Weights of a small transformer language model: rotary positions.
Each number is 50 + 10 x the weight over its row's rms, rounded and kept within 0 to 99. Layers, rows and columns count from 0. The size before them is the row's rms in percent of the matrix's.

# layer 10 MLP down (transposed), 192x64, rms 0.183, rows 167-174, columns 0-63
103:58 35 54 58 59 37 42 27 48 60 52 57 47 40 46 40 48 58 65 62 48 54 60 50 35 45 64 39 42 49 50 60 51 55 36 59 61 50 54 46 47 39 51 24 66 54 56 65 53 61 58 52 68 48 41 60 55 54 62 35 42 64 34 50
096:38 46 56 54 57 69 65 42 52 33 41 55 64 49 64 64 43 56 61 43 54 51 49 46 55 50 55 59 52 76 42 40 47 33 62 68 48 33 55 46 62 54 51 42 57 60 41 64 58 48 27 60 53 34 48 53 46 42 63 57 43 58 49 39
099:69 48 29 53 62 55 41 46 63 59 63 55 43 51 62 53 62 70 44 45 47 28 48 38 47 29 50 46 42 48 51 34 59 45 57 48 50 41 40 44 36 43 64 45 51 54 52 54 47 62 49 43 52 40 56 47 69 52 70 37 30 53 60 50
114:50 64 44 56 43 40 53 54 47 38 50 41 39 54 52 55 34 45 63 36 56 52 42 63 40 59 53 38 42 45 49 62 44 65 65 40 40 37 47 24 66 31 42 54 58 58 54 46 33 31 63 58 51 43 36 52 45 51 52 52 67 35 50 55
096:49 36 43 57 39 26 67 47 49 46 63 54 59 51 48 32 55 59 58 70 31 42 52 41 39 48 53 43 61 55 43 40 49 63 52 56 65 64 41 45 51 58 50 61 47 37 47 37 43 55 55 32 69 54 59 39 48 68 38 59 54 43 57 51
090:51 57 41 25 54 62 32 49 43 43 47 36 41 40 61 72 56 46 53 54 64 53 51 53 36 36 49 45 55 60 41 63 42 62 54 51 37 70 43 59 73 42 40 65 43 41 48 59 47 54 58 47 39 46 48 53 46 29 46 44 57 56 54 42
104:68 71 43 50 49 53 45 30 60 66 71 59 47 53 62 41 40 58 65 61 46 43 36 51 35 36 48 65 43 35 40 57 53 59 47 42 55 46 42 49 51 73 51 39 49 55 52 45 52 47 55 39 43 39 43 42 59 62 50 42 62 58 33 53
099:56 51 41 42 44 63 66 57 51 53 48 25 51 35 48 59 32 43 41 63 58 60 53 44 44 53 38 31 41 32 60 53 50 40 37 52 51 53 60 45 37 44 42 72 33 64 62 44 32 39 52 47 34 55 45 45 56 53 52 51 48 40 55 58
# layer 10 MLP gate, 192x64, rms 0.207, rows 168-174, columns 0-63
086:46 68 45 57 47 66 56 45 48 26 41 46 61 36 55 42 48 66 50 71 72 48 45 53 50 28 59 49 39 46 57 55 59 43 43 44 55 68 66 55 55 43 48 40 54 43 42 39 54 48 37 66 51 38 47 54 42 39 40 60 60 58 37 52
094:59 43 55 51 68 49 40 56 52 53 45 47 52 60 53 50 54 38 48 63 53 64 66 47 46 23 55 52 44 31 39 55 54 52 33 29 49 53 33 38 48 56 63 46 57 36 50 55 38 55 41 39 52 38 42 39 54 38 63 44 41 61 44 26
102:50 48 43 45 70 40 37 51 63 59 46 57 65 50 29 33 60 48 46 55 32 50 42 53 49 46 55 51 46 49 43 60 67 55 42 57 61 70 45 65 45 55 43 60 41 29 49 64 44 61 42 48 64 53 39 61 50 26 49 45 53 64 48 51
099:43 46 42 56 47 56 42 70 39 38 51 50 38 30 47 56 40 66 50 52 43 57 43 56 61 62 44 48 40 57 43 40 50 58 52 58 43 44 54 44 28 49 29 45 66 55 47 70 42 42 60 68 31 43 47 48 52 52 48 47 72 45 58 65
107:53 52 35 34 56 66 48 33 49 70 69 58 33 43 63 46 58 70 55 46 48 47 34 51 54 55 68 54 67 39 45 48 58 37 56 45 59 61 46 40 59 53 47 54 29 44 37 51 48 49 37 61 50 39 35 47 54 48 54 61 45 41 56 42
097:69 50 41 44 37 44 58 62 45 40 52 29 33 60 62 29 64 69 41 52 51 35 44 67 48 35 56 53 46 53 45 53 36 64 43 51 45 48 43 43 51 49 43 55 53 47 57 44 49 43 55 31 33 57 32 49 51 50 48 42 66 55 65 51
103:63 53 56 43 74 56 52 46 46 38 54 74 50 50 49 35 60 53 41 46 46 42 38 60 38 24 47 61 35 44 49 53 68 55 45 50 59 52 49 57 71 64 60 61 60 45 50 33 58 45 41 41 48 41 40 57 45 59 59 48 56 62 59 46
# layer 10 MLP up, 192x64, rms 0.191, rows 168-174, columns 0-63
093:61 61 46 42 52 38 43 68 58 54 50 45 46 53 38 66 28 52 55 52 39 73 48 43 42 56 52 42 59 40 55 65 54 49 37 45 52 44 50 55 46 53 59 15 48 40 49 47 48 56 67 49 40 64 40 49 40 55 48 48 52 35 65 58
096:36 57 28 42 55 56 56 49 31 49 56 45 60 66 44 39 36 59 56 50 54 59 67 41 44 64 47 53 46 58 44 54 61 45 59 35 41 62 40 47 46 51 60 56 58 70 43 32 58 48 60 34 43 57 59 66 71 49 57 44 60 59 58 57
107:55 39 66 62 62 44 55 60 36 52 42 50 57 42 47 42 51 45 51 67 25 31 52 47 41 33 53 45 49 45 61 54 52 43 55 38 44 56 41 73 29 53 47 48 49 39 38 51 39 41 49 63 35 55 54 56 42 29 38 53 43 45 52 37
100:52 42 50 55 55 51 57 48 45 67 49 53 51 41 32 64 34 57 38 52 42 52 48 42 76 68 32 62 45 46 37 45 44 51 53 48 49 54 63 43 24 52 49 53 52 30 47 54 35 40 62 50 40 38 45 67 36 54 55 37 38 51 53 55
099:46 40 61 51 53 36 67 47 52 53 45 41 52 50 49 40 68 55 40 64 32 39 60 46 44 57 57 40 30 53 43 49 41 45 44 45 19 40 45 56 34 63 45 47 48 61 57 50 46 38 43 39 50 49 68 57 46 62 51 57 66 42 51 30
100:42 48 51 61 49 44 57 67 56 35 52 27 56 42 43 45 52 57 59 38 64 73 44 46 57 54 29 37 58 41 63 41 50 71 49 53 36 53 52 59 43 32 51 40 59 48 49 56 56 45 50 59 44 64 47 55 63 29 52 52 51 63 42 64
094:47 52 67 62 56 59 44 57 50 47 38 52 52 62 40 56 51 60 53 40 62 57 58 52 63 53 67 55 47 49 62 57 66 55 66 23 59 56 50 42 59 43 56 44 48 33 36 29 68 53 42 68 44 55 33 47 42 42 54 54 63 41 61 47